Weights of a small transformer language model.
Size: 8 layers, width 128, 4 heads of 32 (2 for keys and values), MLP 320 SwiGLU, vocabulary 2844, 2.13M parameters.
Architecture: LayerNorm before each block, rotary positions, no biases in attention or MLP, untied embeddings, normalized queries and keys.
Training: a variant of Muon for these matrices, 151M tokens, 12557 steps.
Each number is 500 + 50 x the weight over its row's rms, rounded and kept within 0 to 999. Layers, rows and columns count from 0. Numbers have three digits each. The size before them is the row's rms in percent of the matrix's.

# layer 4 attention key, 64x128, rms 0.387, rows 52-63, columns 64-127
085:574482523511518455496517452547515490452504463476551514491484543597486484493491559477570530485567522478479467513458525465536573495428544549449366482506489448514538496442527481481585539529469478
099:427527456471508580512406472557552487593479452525492528463529466543536564513514539477603551596546509407420520518481508402485629577421469411484480457531489540575521499429460461553496531450588532
103:554493522533557532452499538582481533519593479470499485515495445476582465577486511526471428459568555517567526478417476441487489454459488436614518454475470561497457475581443515502502564346556444
095:588518461500503536493487447529456568402442430532547537499357532532530442550520616481430536518584501535419500567507541525593534525497597510539478491449493420500405545616462449551430524472452469
096:553592476505537519513528471523527588537505593470534539454490444477512515572455560538495527440537506480557503463415557451393491422447426487537496552458580548473450532644486476607372491486455462
118:524447560476524503523505546495490427503478444515380491542483515502496458476508490481547520543477424471451479428426451551528430459629417557432493517545487530601515534427496416489589526558550499
101:421527489543452572436498486483458509488543504519494538520429578538515470505554497460501619495511570475524514521460539527569383494625452461492546530514492439547479510464427544482508504488518387
094:436486507449391500490524571389444552474450629481516513575603480536526499504468523583492494632419513407485561536468484503567472463487471562511493454484528589512532513425466501444534550595520503
092:473494440565469460505493430426501542523494483551497482518428517452433516426551511475560580548491555522478496469495466508505459434463414463489520443529433545479552490513532486466484553566483447
108:503559575476563437481519492536431374597549495525500504633457599562547526409492482493504443485504484522540592477428506545449544563471465493479513455554369570472513531466518428539468522529545531
092:513397475514475508509572558587521592547451461439462487478529453440491426503460526577466523527470533506403532397629548513545515508552516437428471442500454543547555439571558518592529508574514579
107:453425532519528571481422543465454521487529546489473483526504537410522551541452580487379516439505532582494493476470463470568603562452528465530561459476413498568567556568435529511356568480461434
# layer 4 attention query, 128x128, rms 0.418, rows 85-95,117-127, columns 64-127
086:522496523445514459544450440468561494559516492565532427486554520519369541523453467508413451387408544519507454470547518519504577557390587546454541502517489477546504478479473498514546444485538641
104:446462462501532471504479513474475519526535453518557475407540572569468481559463492435525556471490464478512554483539482489588591524589431506501482449435446455487429440427509485514574521463553513
087:518517403414414537480557425466486522511583440545463527495548449541490479443539539367509593578405598476466448514441513500555481478493460514461449509463464509557579480455527484651445415556497468
106:526523504603481457478560472541516511484554445508504467487453490470530470421501551505412497503388489428525491512445606472461462525463598472551510493461554419409512490525398613492591493528450464
089:517497565502483533468497525507515504568550506473474380433456485611468508449502549424593458515453467514525495492399464550541512478516465416473493453526507533543577514431543420570493495557537457
103:447466517530529578539504511462482474502515436547519570410423493539564456456538476457492512480521534454409542562601498404528459527468533500504488540464537504406471496425496554535571604462465510
152:448473503459505557415576509466350480541572517510455399526459492543558494408468517457489501591501537442458599382453468523574515489465564440541551509554440515563557517541511488483486413533443553
122:482440471488553548446462536389507498554569582513505460478558520469501509490444488432609582573384376511499510501515557447565434488495475511458544570496394429446443526480416476569578506486455570
106:572582424597433475431507512507511535508513442494471411544524430509485551553458491509445442507500498460490526583602461570410525492516412546458563503539507497476571386546562476467533554484428536
120:458539565532530495532537513557489475533553586495512517487445469491434492495508516468493397493518529468521500366522534478521445499500499492490557569469434600459557497542629481565520527501440533
103:463509581550564493472504438505484405525558533392539428461495384409443559461497500503409489498511486489536570459422564460448558468479583454517611562555481528473520606576506484455486509507396551
104:348516400433420517429557450509500493515543526507416529496429478578590423444520580538472586451496416581512501490549580498505421494509442565399645453443509555562502456590469499537405531466498474
130:523489541519464455482444481512519540515395530471562597533585517566488495519541575494534526457488455471512556557555562478457514549499519480478555460507548474396492303547499503489402452489550472
090:611508460520514533476512460481469518505511456488449421545594498466482522517480466488457519414461424548436507544524439404403490535551450541469484434416506354455524549459526468528530499554590588
092:529437536521415500531495508628490466523507542534464477463481598507458585563586508438516495651378452480542485502546572524543563570499438448527551504397546511377438520499515493477495611489508437
069:521466481529510560439390491499475523521503461487395470496473535463509452541610475512485507585477471514476509483610491449570432341548468496504598536499533491460577602431489411460562477476509476
105:496419464522452618580541512380553477574518449427522482515502542410516530485527409582571579511422519415461500444483433428584433485543527575429494452441496473479564492452489534566582595552506533
126:613512549518580444483460505465503441477480529534497628459483423466392595501476509511613498450429454573467518507554583494545522449450483451449457429502497471521575472619458444456449579496567445
095:512461514499493442474513564502540446592460531367495451583606476421422488512509469516531488520488520474473537503553532483487504460524450516454499562498417460488485511436513487476516519481574581
114:540422504419522467435426572621533468455534444494551446437596595487546522497551525503426468488633472551630563513464541527455510540503490508532583535532497587515497383501582565454426490426509486
106:463501524335482492578516536486501624490499537419505391508609487532461540560485599448539493485429487428563472502510454473461506489423514498452548476506540455477505425483505449470375557517472565
100:474562480517556571485467418486514493477491414512413456452518518461493402504442438469495579435550453481514565441525485551534620515552517433553537565575515566547553463545458429521490419561513508
# layer 4 attention value, 64x128, rms 0.427, rows 32-34, columns 64-127
103:474474406624504488534459469398594495504544505474527488536490531459488484472522405525492586547540527440440535484488622479418622519477506484540526547579462490542475501369481524523460600462480440
089:527398457574504443547485617473399418467490540483430507538463534476530513466509543554507455508606515466445447538392540603510496485499571484470567497468520582601413430518411467600551519504521471
107:541480484463549568501501462515481504512474459510509502530466471535573418486475510383503528532474558505421465490482561546578501409436537492460589455527584574538523377435453527514480562528390561
# layer 4 attention output (transposed), 128x128, rms 1.09, rows 64-66,96-98, columns 64-127
092:473501502465517476447483461522555463471570529558494538414514494580475485489456415460588533512529480508510398476571605542518510559441533507473606462438568515389610499505558487535496452559458486
085:485546547494448529496472532468593542542571476579473521550458516444627418505477440466460416514478534425495536437543576588504552551469508404440562495603481459533469460426492503488564548562545491
090:472524456530565505479449474488524448418456458461485522441531454481474488450481490440506512478527483468477465590507529478472491440502505504554485419453563452499580482620575511497514513518474510
114:488462466496479553572554563486605510491469480541537412516515425451494529516519495480491562412477467511479554455483574382533521464529507378517509586462539421475520572538548489538488474491507471
103:448552481594541402541523535617491470468576514474495479529401481491470619519482528547494490457468459517435506509408502485552522459570506483555502402560521571507463526471442482514441500479496485
129:422474487511465509468466568512559490540535534587461402489456580487482513479611468533473616549492515455468458428549498537590502486455531564498582432491484541497443455487463504517574533511419476